Each number is 128 + 32 x the weight over its row's rms, rounded and kept within 0 to 255. Layers, rows and columns count from 0. Numbers have three digits each. The size before them is the row's rms in percent of the matrix's.

# down: layer 4 MLP down (transposed), 320x128, rms 0.141, rows 251-285, columns 0-127
# gate: layer 4 MLP gate, 320x128, rms 0.233, rows 252-286, columns 0-127
# up: layer 4 MLP up, 320x128, rms 0.237, rows 252-286, columns 0-127
down251 105:114104104145125103117128149059180170164101168110110108083138043081139100120162182131128125137171123099174073174123066074158088125161152178100184121155118149127132133110103133169131080140126153161149149245125123136159137110170111122101141118088125090145113117105074103102176072105142063145171074133138119133099115152112147137163142181129094110116133181126166169117163132100157118094108
gate252 092:139093097128151147153153159171169082106202113079124157059118135122167153130145102108153150123161111136160064142112163103099112123173179126141140108105108152062146079092126094098113175146122121136103123178099109146082138128159057156111107167129090146206088113153084069196094124140088122095138180162144141085143129121099133133139093148117174104113083150135135045146179165094112179156133
up252 101:054151155127093089131152175063121142145124128090157075151134099092132098064127128137119195141071116171066135163146156107138132111120065146142183147108169156146037143073150121191094149132176086086147135127126115066104106125090163129103117096110169151141131107110122112091117131090087123126152094063122160115078126120137102060167111135114185194104138123132148163145137124178137122143104
down252 093:133145170097121105180156120170106229155132148119096139186112122143091120103134127145072108129163121128086173125071106130117139131150113098111109112066156154128118176077099135175146063115125159173150101116183133110118137097107138146085101131180053115149165107128171111154181096092119147142182191144133109190121143071188199148155175147115121111131113086103099178135104139093114157093107
gate253 101:184137146129142111158151133139121090107130194115161157114082073112137167132120142120123142077195178132105089086077150130128104133070155110122121164121166133164132083086139115122204159138130160075161056136100088168126180140065131145182112146157168087164142132127142148130094145167082147110105120108118155099061160096099078144123136142114121173111131083116188174125180107137173199113171
up253 097:088128111145164137106116098100139122165154078107115147086198121129084153172114115078139127109107095106101148179136083150174122128156074095118120061172104153074136148189165141095100094081077129182118177119154153148093103111107177113105144085108109139074132049153112078101113103115161129141147098161093108160182114102160166141156099113177165104140099150138106087138117165090085069103069
down253 106:100167141115125063093185130174129150138163121135112082123135153140115133082113146160123162089129101130161098096119103089188113131077159090124134109107097119123131101152182146102108114170115060131129103145108128124108176128083141169226135169104134125147051208139143157060167152112149144081188119107126102097131107139144111092124080151075200149136130159166105171159150146157094172119182
gate254 108:127111101144102135189166135099074109179071089179169155135082128167102134111172129143133070126144160096059144134110069151164136122113140100131150148143141092141104144154138098112147141111070099228178118163126096130128144131159104143119113182158136197091149151091134141094088126159166189085106149133116091109142184096117146180067150186074116125152123155150118187140125086144148143171096
up254 088:135108036126089115133136154087081116193111067155146163133109114115135083136151158150109106078153173125059138103135065098138141099151141115076152156162108113154112111147168074115176137090087102179159121106137123090145163127164102124074103136099137169108118153085112147116123122142157171074150146142152104136133149143112099169086136187069094094182158153139161143162065109166174162167061
down254 109:141132143108093077119114109149056131107118138137144140106070140098120095143138089156155210096127110149169139087109090138095138146131137106150159128072095099144081098091130097129156187144097111160128127161098195087092155167189120201162120156137141201083143152113089105090130174186136156136146099168166156090118162091140107188153105161077155120153139139170145109124124148092107197191144
gate255 098:143176133120135089115187157052094145147164073108136136142084097189095127126110193150121168079135134131089109131127118175131129135119151114122109063153157157131171133076116132143131175124166187117153083097078089085151176060116169104140194156087127138131140155110100135116132118121139125089075182150160101101135184105143166170117101063126135131155078123136057105159125163176184143124107
up255 106:111103116104175097106078097122147166115147133136138115096110168122135154084176107106138097119126125154167079150137127054159100134140133132142164155118088129156077089148165110114122204140080147176112124138134174154152109147157107203125120110139115114121098151081139088135177046056104133125172150139127117111109094126089112085085175162178139179112192099168179142113102142054043128119154
down255 111:148105108104184166094160163114079107150121118164196143149160157124161157098143104092090121128162177164119074123138134074125155144160109085134108077112138125137149092161148117025169172156098150142050093155097195093119142109105146119091161137068158084164097079147140155146137123160169089133094104174192142108159087129133131114089142128161065109118138077139161116134150096161085126144101
gate256 118:150148130105102206159113152173095120127162098153173154159111101127160084094118114136100125138094147126138176100145085112106180150116112122148091159125116122131122207174170109126156162114158077098114076116083120135107110136176103197067165191226157096108106158149133146162156052095157176115092135142133140164145076132087129122088141093061115138164153116122128140143075102102129118072131
up256 122:156162200127167127081143130107126132125083134098099127102182126111109078146145127134132131130171144162159175126119140158075157164062125142150117041104136112112099147133154139138123162135093223124120218098103149081114114161163069131163113157145146184098184084162171152086109130137078084125120106151140161172168177124171152102056125148080133139111142101177137097120132131130133091171125
down256 107:111155112190148120101109067126146108104071149137149131140115143134111112131126129189204139123092110146109138168108114161098171120156143167117101123143148100095164143158156116149168116067044034107159102060111123080140131124098139142163122096064167127150116167140114169115163114089093152154166171117119097084145150065147120141170136087135161090149080118147199161157137130087109180143070
gate257 106:097111113154119121035154111160141154143089135185123089088145176199121131132131158137135143082100141153161108146112134125073087156105107113142130146114176134107183101164087131145090136162159116160031082074133124130164109143158140139142132076153156181114097143164112118141213096046153134072147120145093119138150127103106126143108195092147133177157133137158095202100141097128123148100093
up257 101:096143111112184087121128135194158142096123086184130135154113177164154117132104163129124178141060112102145112155105083087082069136132150110120087158091163111146128124119134115141083158158120148162060087059128145114133156139172155111079085116171140175114089144149097133106174102059161151111188110152091176130182130103107108166132168130186117138149150143177102192116161074145072107114099
down257 117:103116165102114107085165108109128151153139195150196107131108193210158174089078125136146097127130087129114132079149085087129137089175142112057116138085116062075118147067105121103098100086193132074178120155148133121141165091110136107135184113118111162120184149146130083177116127073155114095107128126158106120046115123099137150123161130101109092100141146179147103150099135185145132144122
gate258 104:187120160114076121136152070157133139111187150132089166091095146129123142128098113105038174066137100122147169102094116141145035089133162148108117167112116089109145104117125099181111104209105161138163167143132140122133074102093135143144130106164130145182094157146134159058162077178149143141081147093130096121094113165119092157093169125114166169104152122146120162157117134131069191151100
up258 110:123132082115158130171133151185112064098071192128075155136076087111145147152153145138152157082164098125121190168194088161140103137089066115161138126092148164107124145143109114106169175129155165198177116146133121158103169115081155117120097133148111154093094120104197133139125088127128135127088133132103162153062159103172151126124120109108135080160078130128041128159144122107156204111105
down258 096:129108110158085135186135168104100198154151090180165094125123092094143160094148064108121115132178124108089051160092120088146175150128143164103139119161092109210124120121092127099125189102086129142121108144187153164094164112166107161152144132128177103110192162147162132138165086148097134168125061159151154167127105126087167099145121093117119127156103106171110149169115090072063112164141
gate259 106:108186133147115143089143190136093140112161101161120107168122052141171056130096119137079107056144140083116133123142175164121138123159130190099144136098136090110197179082185061157116102074151176105148116131088100055136069113120146120078110098164151091049109118111091132113129109150169143127143122146148086108151132084136146145093112104132123160114137145097112112130072090132081108093090
up259 108:103226132174087108110153133146076144119159141103054114159101124135111076155149133163128048148164128095075135199095148108136114133169146162108127156107121074131158124109158148172166189143099125112092143110120101138100142161170107075138133117162201163145155141123148139151078101159160166077110151129115058155174126149135131113128143082068065154113129162148109119158148083154170090154118
down259 108:160093137092109111105119113145127166161129174099158071138086153169159149141145132125095160077155088099139074130200156124132081127129138144107092132115109177097084088166109102080116112129103136187098151154109121091077120064129118109079128175120112152114150191075131154157061110170074137092126088147186086135103126130198082094121169191131136191095141093133093077080110143117133118111120
gate260 104:114119078107096162161117153168164135170136102158116154199140160191092103135165163150074142176164102163124128103204068139087114149153121145127070102076065129159174102178150146182138143191106089109125136134107152112173176143171128106186101130147111145119117138104070104089082109116109156106123153093075136125114127146160168105142139091107123151165164117147182131103135110137187072085091
up260 112:121161069201080131070151101155150092134104162094137212109130091146144083107142164132159163128131130161082098094178085163115123120133130143131129115108137106178142115181137114109131171153140143119111155127141136089163120154139173083094160144135094156161122096117139111139127102047154120116100072108076132138180151089188102105076151118051152115109129122096138177126051101058157175089114
down260 100:103090116131087061147160173087122108182147121072117140107184139135138135074137156097130125136087099123160048174075137120147083118097101073133152142082104150106135070095063135103070140142144137162147104106128127187131084102119128118124121135186114096174116136103091098098130080139106066131136117110094089098110102065116191130081184138086074137107120122151151085130146160133055139121165
gate261 090:134080114060161081153108193142169154136146117134157185154135116139147060155132166103115115164126146108144096131099113139119130117176126166112140119138221107114123078143123161090106105122100085075135164179089094123137141090172122146045111167100140106189098130066119137123131166159158158139103141188135181098110075112082118156075159143141148157116113129142094147121154047118090121093073
up261 092:177096134096224162060177108067075104120080154092177144117171137115093153148146147087140130142107093133125169138124159141098111111121128131206165080072142133152090152127150130136162136105197121138110099070164119104079184122088133098136123131154099190114122127166099172089164105105162152166097068109101163149160152133172151134090150127105119105136108110130200165173111105118155131142162
down261 094:124133087117155089106133161132052065148106094159163146184127105105173183162142129153132131140181121150155162098185167124176145151098163139112105150093112141134142093157170098163120112094113159188101118079131156167180125066087193130162070112080181174123119125091117134111099153133118132105133138140147167142168116183169150109107123151113103169107107125118085151120160159176076183114212
gate262 103:158149078173129106107187175181118121147167150135120157103164124126170124112082117129185136115140148159115127156104159174145116148136178170115162115147166160181126134071125102105175150139121094141126149107105137152163146067121130116134158107200106135135085090106184093033107150151139113106157108116144101173102079182095087140123187085144169114123100026079139168114090133109160152166118
up262 100:147205124147124138106199131165152105142191146167092193140175087113186100122091174123101121054085116156119137186113159114138075131171206088200125143120153169152195074100112130094100127168136099144157102156131121122110165138154062132154125164127157077123123142164119139095099134189156117135139101103129099144110117147114150187153176168148160114121104155114133194096121150111116126109128
down262 101:062140117164148167145120157152181098117171126080109190132123137135158117127053113117089192123061157170117120119103141163158112166159150113119183153154136100172098132101092100207098158189134131113150138117106168108111091145115172107126106082166113154080113150148117102096069143139127057085099083166100078122138123064098143140127082099137105141092100116117142188135124176122067141171121
gate263 107:114163088200086038115119182124112121109143154119144136098170097168141137172124142165100076175175110120114132139134153194123137201128127124118122143102156125156134133084131119095111096090117133105054113154084089143155147087082120123181131059112122157153112099145184165149096128132161120092094148042087138151116142111096098140108113154177121132208075160131157131136104073177152117137150
up263 101:149160156127154170139085089090108157126148092105102094145095176153174090118169105075155095136133121097116137087084127129116074177094113202090139092162151125154141138166108101093185130129170100093086144080177213124134093128173134177074105185099126171108134093155088094171142141058087189160115123127119111118155167116159172099151147153104114131094163091129129138102141129053140107146123
down263 103:128140160131113194165075126084204160146183098191156176126112136118171090108098175130166181111146106151069118107071148148131105177100097113111157125146120130060165090133112084136096168141074155108159171139205162116101152128177062102162185194114090139158132177124126127186122130124118106077165127126084149117104113097112122113093147100167116121124120108142171153098101149115148122157099
gate264 096:131090088133134125117133136117130128220141193124101127112155126101124149101221115102130192099167118133153110143121146076112112118044117108156083098127104176109126099153146109115118118145190160140121057182119091102131128149114123150148157095102085191131092136140167133089099196117107101112140162122086154124138073122084064090104186115184132140177083091148151088090170091098122108146126
up264 110:105195162068125177094197097126130092081135128095147156172187167127133099101091125147157133107102146116160204154117161117072125151142128145064112131118128147150136183133115197167119151159144118088110125135125152104130053151111121129158093110127162067076136116104093112146145098140104145132120130129121106173166248137120152167169099143101073112118140170185140136168085089154136112116120
down264 095:088067102131135103178129116144230200210128167130181136086163158160133112142166154131103154116163158132139125131146149163135126113192058162120126161152107138135122097198095149120135091156108112124119116183145133204156130109143115148119163125168162153159111145085136139104122139153136166140156136101156090144134094108063078190180139160153158096155110118077125096092138168062146125152110
gate265 112:102081117119141097136110148070124128140149102056147149147112169093105070147137157133129118100129139170148143139195127121085138080168124164119096145121157103090099113145185171101125176167095132174049130133104158067136136137160077127152114117162100136088147122179147111133141119215135221152107161140156121123111089153046151170123139157114162117117140112064190130139141140148119121204157
up265 107:123124088150184142108134165145142151127133182092079148085085137084121120188085126138104135085131126146169178169176123162089143151121126169080144198149155041135125087189170176119109147151137121146087110130113119068118107139132085127210120117137094109088145100153117088124135136119093144148153132136152063137152086134145119147123133202082168102181115099093167158185091127147124184173149
down265 111:114195163100144120082158120135114115140149116140159144149162171117071117153137184145132111124143151108075188115123029153141143092149131206172104085123140103159119152130167195098116145092070065170110135076157133140133139080099116134144156083115105107122148177155145106146115135180130110155073126077096123085125118172132109126128091086144157079076154123140147069166201147162125087101128
gate266 101:146154186074075112117108163101086147163125071126114093067105190148117151134132121168118123111130089171113184135071162142114105096130154148118124077093096105063135141132146140167175103138174094121158176113106170148112099078136192098118093121125155133115136158118113122127093206061202118138112104086124118180156150138065111143107105102088137092161215130160096144086114133157141098117135
up266 096:120087160083155105141147112087098142154199089159123137193136198082137123179161155127157111180109122114090192133121148112150132131136164051102112106137083058108141069125169141153150097108140120084154163116117124200148068101113145063162092103156180198143095115048137092108089140104123144154082103139113162172147101137122169098155104089162128117135106117130103147101156098131140102116133
down266 089:133151089110178141106139065156082083120099142118108097102121098127059136174166112124140071093132110113168133079167158041181124118130120166137115123139143201182149201121130170175153158130132078141129160142080136116142133139153114144117150117115174151097080147114120115158135162112107142103088088169074195186116169150114100097157169135101084155157176152158103115206126100169126101108139
gate267 054:089131112110094102130198146147110098152070151140153096089174138160089079125119139115129101150081171162093149088201129134087142123146114130149087092069131109088100162193148142112083132104072154047123122109090160154129146157188130139175110108170151165152138147101153131089115146173124126137120158076173143166123097155088140178185123109116194106170097096118092131079162145111052128129126
up267 050:081112119148158119141223106155109101120110132117120134100162136160067081119125120127094116146118143164097182091199095138078153137157129128140081071048155113108061153148152155087086121130085080073135166129132146142167146143191099123138103117145172143137161163092171143093145118170118141107112187112157139142137143147126175140175129088114198084136091090144095134071138189105083108123158
down267 049:094079120106085044130061127203157152132138121080141155132123149087145129130174127113130067173137060104164121087120111070181150086162136156103102151173101093156149176103166163139062119108122159154146184167171116110112158125093173081103121157158061138148133082122138149115170136183156125147071140125140151171151197150155137091138099153139146140128155110093116096101128121092103115094154
gate268 118:131208085083141170135113145117218135152102153118072087166128065125122119120108146168116171083173175118109097151091145065101113105145146061133164094118070176117179152108139101109088134153150121142142137146154092159151104163108090144148122134133074116149113154105174067112197169121165145090134089134107091094156142074107095144096113122157102141136087141063146134110170126104183138126174
up268 102:155158115078133160139102143118194144163116152111111165074139100091121152135071140129081183118148148100135120130101128125139120097165123122128160165122142176125171146167125091120134166151153080173105090152176090107178124144155149135141114154116143058123133103143168073125172163097167142162086075122127106092138094058145128110126127154107095153127026106130160121047175119166228100104117
down268 116:144184183076171122103072151100149153143156116146158128114117109110158163145100168131096164196102159106082150120200146121122137156181109118124089112076103120090142127116137099083135103118124162139119132171095194174088150194041126142130113111107089085118056147092146205130074199132118099124138131145157120106128070127085111092112114164140130172095132117111156121163147162104139063138137
gate269 120:159047116132148161111132136133133150133054167141135149112136112132171149097122157183082159136124162173095128124094097071040060109099161138122132086123088116172069139063126150141089132139100126109131155108143160113105093156154128141136156123140100148072134129116082088099102115110248123124140109109093084058168112120129158105154119116089095115101101117106184154138165099083133101155173
up269 118:095137105115188076074133150115055142157070147109114118163094151149104136131154153142170157159112076101126094111165136132111113127147152138096067127130128166137144136106056176085099135109123116124071016064152170122105094132137045125089170157130121136135129078073074134136142111105137134181155132122083141143092136096111108147111116071182105153199089130111141145113138096114165130099127
down269 113:113134146084118134145191153132184171131133153130142165093147037155126102128089099114096190151131119130106084155096128103125112142089107094171138148142140094170109111095152101128091147130082161116157090174141108167097182133090161182193083093099074155129134158135202091161115144140132106093137110087114114083116085091138097122144142134205106148078113131059131104159052119158170169146113
gate270 095:132098090137155156125071132160145165188116200108170174106111121082158111175129134169119078090140132092153163127139148121092152114085118159096143147097113079131102113100079045104146089074108120119138096155127143113184081118088079132121162193165117199118140141107188123155121142140096131166111109143186142110109156187096097144072216153118163120196094159108118128121142152127138104124136
up270 088:080163183105083109056143133113091085057182095131068106138122190168128133119082120140090154156131127167137108102093141136151122199130138103102106137092146161085141146168121114125148184161124114146128140065085141133083183139150150142131065066122094143139107110109092146084081086111089124109178133122139135102154081092170132138125165079141148167064130134111143164171152192113076165132111
down270 104:146081090143203165173087127163130122202152160158121162104123111086178129147167166136089146116094152146122144129112126154113153137098126121149176130110116130146093135081057062131136080144160140109123132067159048119174081119127090118097113149137118101157212095147158109159123142115121152121104186143121157105149195174107176131114172132117124110217112091088156065087135123100134138118142
gate271 077:077167122149103165109138079118091103076072153137120145129126181126153176091132105128097150136106195098136166061119131127094148116089116104167159135101099111165066072115162179136138150223187163142116101159156151110135148158149096097088169073107143148112117103087097153109099171112141097166120148121153116106194101148088153112127081131137186066117110111104157136125059126153195145128122
up271 063:176105119099128086165128176159148154174164106105118136107146100133133092151116163132133132106161052162148104184142128096129114140163125170100109134175173155121173196147108103091117092071085108101132133066073105146121131077102172127144075159150091089130127144169157107144147063125114145111141142112092150164075165103211099128116182114134075201161119143175141127147207122111089096126135
down271 078:055116086137160197127154108130131165126178155198194120135099111109138099130143112171064160165116101137078130087143126158138167169126164130146098102119116141169119081168122133127096168162124171151149179084097080110173108105147073078099160103098209075192141131125129183140145090149113166109072158152135130148156139142113118194119127161112100147096114095168155145163111152074113141096138
gate272 129:137105140146120132130161196134116140127185143112089125151108157163155176122106087157178146181087174146185137126165147130078180058162101166100096140174180086171160110202170123126108121090194135113064122093134120138126150100154103063117091145127149093177104132135110127097151126127067167179127154105184127073116128147101153111181142139118066166149151124103116082126132165101125103177140
up272 119:117095148130128147116161144095148154139183126166122157152150157081218149071140099120166183116140163136122118094117117217127175071130122142124102110104145135109128163171108133214117110108156155065101164139198152156175122173141135100160096114148151136162092114087150081106132114126129193139103171138174188095077131186120180178152120092149106190123162134117116156092115107090126153117123
down272 109:132135138054160119136113085124112115094138142093101111095084182109118120151159155090122138107118065121123103151153145110207095116126034109121135104072137145103137145113158140142099212163165155079112120033126084127114154147211119095126074167092089097087138127075116141118070101093132127141176158119088140149143110084147171180095112124130114108143165161086099166128105093161112118132112
gate273 083:119087056167160128157069095127144141157129128120123114073166118141155154092080124151079119077069131098172123146070140088102112181071126163158128149111137145093153126141149095115086075087087113091130036133129133112140127096111090126130148161132088134110114137183139156131144143108126102139149194132161085126146139153085070121145160182185167128151145078161160073069125167112148149095193
up273 073:145151172102097123083168152111091117115122118127148149181097149093129140174125127105185146178179152135086125143179099168133116069162137084086142112139127099130097122110116158153194154183175151159110221088086148135105131164149153111112109069142155145124143113075111099157086118139119127097124054163098175146103140156190156133107100074109082121107128149078109199145153089163117124153064
down273 102:120111084177156140154127163213163100147141139133109177113167096115115087085106147085123088115108151153131112082134094037169137131131132115148138141097108156112089083128148123131088080107139205148138077059155104141118077117077123133152145150169120139149146158194190137118112151079153139115096180122187085114131117106082143143136105128180125153164115110096197114116135122102112102104217
gate274 102:119215103184150167133116152149145129164138129127127116221071049116172127095138089177154130131142196130092153127163171166089148070083153189146128161086125126150132158137162150164172089111103132103121089193087158102140138144107144198144102144131149098116159125143147181133128128179108126123124151143104084102094147101116050123140133143113068115114126113076164163108078114151109094129138
up274 119:113184059144087130115094132137136108143120112144173077126136062105107088112163151198083100160144145125138076174168110160124129116096143116035096107038167106101180139191160088129111110119155057096134146186075142157116127101128131087118092107113130109120116077166114148114110098118119171159111077092129114118129170179125138100093070113103142130144109105099125103162096137098081117079143
down274 108:135155134095118152123150221081108161176181159179121137129091108182092161082073130125112129136114048147173185115127117096158113069082125129116166096100083084158150117153142128127096123100106122151149103159083121158100108062125118040141116137124069190136108145124134108135144082163112130082174131142126070152101116098080098111174126110142131150146170128125120157139102170119143055130173
gate275 114:056101160125080124113175122139158063160099147168168082136125174132083100117105124134035146084110113144161188124118111129119155056184095118087136129090121118155154143149164047092097111171080158098190133145133140133149102121148115150089076132115132103097134123128149118102086086107132119107130119126077151137128180126132115179094135147131098177122129097180100154200120122069078141165174
up275 114:119101125112122099097155107121179137184152139073117122166134103139073119070075136131122135113112077154152117117109115165147167109145149119092119147097122167140134098105136071161125098124078087086125158125167182169115109205111141142124126139173145150172144104119057072167097154116077118136182174205128118095140149138062096056106142128142125176172134115090113147108075148086158099209128
down275 122:164131135119100151136115201157082130110086181136080118155114182096108148166110133098110096123153108105146130140134107162154086118206109118099140166112120144167148207120157182112142142051127163160148114048133149169145132058139170177077120138098123173130114177120089149164126131074123095073088120091128213154085112153122113163174087162136091134145163138144111135150098150091145123146092
gate276 112:083144161069097126178180140154151156177105138139084106154103102127108142136095093123175093133152191074191156151084113174117140158151144128068106119183107200091100108104151125106113114180155121125103135181092188123075092101136147138077106141167106132107183179208093205132132105141134126131129102147142129155128139129122102155123056101123148100145079141126173148124083114182145155120151
up276 107:106174102126182108060106178097148083090090142199043126116181165128087184172128152155105150080130127090060147103101132098091110145123083136125135160132151141134150179100117167082152116087121161137172112056123087076118202163131150165108105170123133155095082098088149152128135107152143130138089155138145072129130165146118116115135112120144127120179183102106092087184122132097150089142123
down276 092:200146137176073135211172184160139143108099086147210070119117110106149163156110137122079217109144121098166116103178103084124148139145116135147123097133082184131109118126092065113107165123123127080124129100160163131093127129161084089142117140120150144106142097126204138131117134115144107135153155063147135184131123102158132052103150097115101130083169090153153093080113111112092158099145
gate277 024:140104140134172157192095134141086097104131057142101103139062132125126124149153155099105121105152139128110112123142105103088157090152134078098106079084124169130081094154146151121094134091183101147110107160123153118070135169105131088179133181179151126133137104126133082196095083136152189130089074136113115102189112080098157138125133191155105169183121147151173092181213103112137175115148
up277 024:140120089149158133142167148110127156131086131128109119157063136133130130099151141081167115114126124189122111094158111108124105104140117080106103057108130111143063121149165073139123137129190197148148144108183118177075162127113139138116106188138188120114105119074106098151161086098168203096065142140160132092169156068100142077113103208088111132186135138108164119134136107087096159062126
down277 019:120158157109061137095082099156102159104153107147201178082128148136168158110054124130156120159129112135114156150139098128146107179137108106141140122126129161146085141155066133131110108090040166133134137130106208217129138145117184121115154170143103172130149184137068136067155138134057136105055112165158140123116142100183156079185098150112165164096125125125116144109110136162117140119109
gate278 105:130076188096133079145172155201131140136153167146134172162103122120155158112120174165072135133106185154114150102160121121108090098111168171101177119100145133145165226091142155075124101136122127089159157160135135115124178181083115164128145097114078082158158059133097167128158081152132165155127173124196126087140175105144158111141112130160140127118147187119158160101126116104174186120098
up278 109:116194114074170101104148103126121084146141113173119119137130128169171135109111130116157149165110064144066136118143120153119130126110176087173143088110075137184135105084073137118149020129108195189109154153104193148103079097206082113110105137106110179071117147153137160146129121142166106060151124116126118169141099123140117102135094128117096193165136120131092114109112090153162091162146
down278 108:188136143129095115139162153101110150096142138157111075121148164121115097153156074165113110122154126128140024105111083151163205093139147140106132140145140108179167140104074160171147111089183170160115114226162153089127133160116159121183061179077144137126152130107130192151148141138135182127122100128127122128158103126120182074176098135101159060108103146145141085109106101159118118117163
gate279 107:096090087093099143136134155116120091159140196110086139128084109175181127107092125121131157090166113162098147213073164139065194125142088144096136089090108079122121134105100156116115182115122070127127100092095135128166188132195168122194136158122154112131161071118121139187164139139090095082122126145097078098099168100133148091127164146152090096171102121149087128147073107170160123110132
up279 105:119196150163093112113128129194163139143133074151138172124141154140098122138133095143130166105136072134149146129126060066137119157126117092172202086146107142033125129124065110131152143149164104128060109161165144107062122113167140167031102111083102104097110094113100162121129172146145054129078117115110135149175098135124137169170179099146178094136133104116105104102147119135124161141124
down279 103:143142078116119167098152164099114092143091121108110128151139118074107095164078117097117174106094110133085095124093122176089098146109097134075081109132090109080113173106085144164128132139174151125092080150150202111109101091114151071115149108131140107109072135097082150150153204136147162128060161133148112111122107139081151164148166170164182123084114138167185056102116152140208170138110
gate280 110:108133143141215150116120167184114127156140196158096120153127151083129115169114102112086177100194171110084133168073088151143139085090119135176174110114097116155127165090135107144090159138136111118097103135132109171156116111092160090167110155135129146119105087104084089112146187153127138107127150091131082115142109088104128081145104104142096112139019059177121038165138116127128148097104
up280 113:110086141152142128136126132155152136144157125150084106120108117115132138137038164135121091111122155103106152107137104123150167178068178140116164105137088092136061184095167134191184168113139111198167129125159164101158171096100105131107097185134155149069158141105137132092155174144111166149071126137138156083123196130121123154130107132133118117155159106126080179211113102058154174116193
down280 110:234098093129121127118119104111128103066124165128124143104175069130141107184114123130161142091143078108079118182128158120117085151141114152133095157114108093135128084096137148134071119101152119104102155148176169176153096097106201106076147117180077127137177125092087115152149141100113125133061116124122127112132106107072147091145059132119096151175118155166143088214143120070078138089132
gate281 106:160155194153153108145180160135091103176100103171117065138107126060143089124147187103184180123126136159147121113179104075133153120129125136152121097070164131098137138107100058104121163102078124083135144143075099149134175087126072163124089151090164141108116102112150167117152077166112114152149145149119087139137112104112110217150151116138138076134167076158106082108107145059123190116120
up281 104:195097167193162163171197135115095110159128155143121081122091160118175104104154113119180132118099190135166103117202112104117137157166121117154113072128144089144158136138131082086116141114057109155118153183124112119167193142198113109100104090081130157147147146125148142079127044141156114150081147141122070141089100134108111187159155105147131086124132135181150095139116123104134178082148
down281 098:126116233120168143086110078159123057113101173107177162071189162055152136135101101126092124154133130101160146109157142122124123163162112110105145153157116105185132197148089096197175117088144106154145099120178121109093063170119157125167178154091129148143128113104117136096101091136100169119039104127095131132148162092139145123084100143096149132113171142144131182133088107126117097158142
gate282 106:159115100115104122153099135132202151134138126116193211099143174146166152174124103122096168159084073121162163130152097095138110174142151140101132089113140111100145118172101202129158119123132131141107169158147146128131119128157096169102133136188132102145099145189127121041151141088085146144118121098081096139143129222107135126155040112143187136159130100151141143126088115113081172142203
up282 100:132130129170105105131128148088081124118096144159111040101124086162139097114086182146119065116165162125183122145101107101138057185105132147140150152165231113183133109114094097144048158131178116162162114161073115146148122118127209150184102159084128133110127105152116132184159130169130132106107159129131117145139068092135095151108180142164095100091111157114098170153127130122124084145105
down282 102:122148132091065142223140094133142166122114157174141087110111155120096155119125105095120120145180168125147097089153115107138180127140138131130158083108122141201153147186163064041150098177110133125117155148130125109071141099151129116114067122119101072154131099158173132135147135111121126148145088186102165100175078144119103149146121113159132173014107140165117167133110163117112181133082
gate283 109:118194131062157136094142106133053021191161150114165130096121118130127096112117141149113176102118145166123139193135076166077066146133127075072108177145154066148115121135144151150103112131087113125121186124122150143139149129139147134075097091143094143131153177165120058146154148122124161115149142177125090124120116096150072155111081146114140072094103139074095068104125140081115135113119
up283 094:078162149027143129139138101101096006185125171111128149142131149123151124089142110140090193122091136203137128168142085167084096133132140083061120177136151074098118128138140167160109126156099091136099154127107140147141131167125135126075099082144097143175103155140079107133167156110124137114160114171123089068122138066149086140119117143118137106121144115097126072124154162079124148101176
down283 108:083073113077095105074053184116117031093179145128131129139100121127180153121114138153083162117146147129143157106143144100115142109098112122156142076128124136151141087128140116098125115111092150126105096255125133137079115092145133161148146137107156119157119131135167144120129094120115132102143142094129087141143125103109119134149129132144135132131129115161175138132120145165119113092059
gate284 118:086149151127071074178164156131140113132112129159139185080139147077091133135166122154088122179091128183137115105119131168081105121101176145099112083123159126130162092061149105095070099098111161120136106123081195139143133145079154109128183113113078108151063177191103104137179139156098101104117171114162114101151100107117067107127103126190116141143093172147092091179132144065127137090096
up284 118:145154168071145109159104114144118143094126120173114105146149104131112111140077117075139135086167164114126199092183181100146175170145073127104161165087061107110114166095058153110159163087111103148135165087151095100121125149182137158145118165096122147098102130131176139154052127126082105161045113092075142123128119120124142158033132103134149132119101113117167173158112162183143100113118
down284 120:134148149130132159184060125121115148149189171103169127122144138079202099098109166082096159108093136132163165136114093130139145117112104090097074146120152124124163103184100119150077134113125115168120116000139117075158158101136129116062107159130157159168144109143070136126163119109121159088094134120109130149107081112115139176125126073175167113127155104103120169158131194140157097145167
gate285 102:166167157116117167148112150124111144195144126109125123177076154088181087128143126133170166136138159137147147114195122141142112133090093107131087180135116139116048069167180094175151123121118134108112117168120148140118046110138090136089191114155167146058151097067162145198136153125112115128147062172124114166135093136149108115146164156169139139127068121111092095099112097113149078203134
up285 104:116093196102171084115098144147105105093156082167121101095080117103189105124155133164069087078129112101146142145131127101107125106171076143113131149047125163082127094185145145137153104161123108154098108100090079129135144138165088157095096144170136124157138113136150077130155078162116139118102141080121185094143107071111082108145129195105157114156088092119119048132153193143134080146190
down285 092:106103126101103082099212191160127157163152051139128134110120129132069128159082143131166092137150095112102106144092114181122096162113138166113140104098146146121079156141131139089092112097124101189112071212093058161155144139113121076091133149184112154101123136129113043140126118045150149159110136105121143118108158070098119093151097127174120081097165097163128162127158173129140099135133
gate286 109:107168108204108149077119187163121107103151086203141137134071121135161119176145124112104149110143046105110198096068155104124112141099112081150105167087115136164120200165123181127135129187124108131105154140143140095145125115127091128092127128118084159116138135128151122120122170194082118073104181155129197071135072134122138164106125107063093143135106100161087118148137121128107105082078
up286 110:109189091161148137082138176183153086143144088107223138114103134079173142180155142103164160170151133139122172070131149141120099140106134122091156140166087137136138168133149154094114098155141141113099100151132102103176147104136095106093113109173103152170087118177211127093113146141075117078125194169161148170122094148118128133091066070080128061152116084138120142156112118123082125087105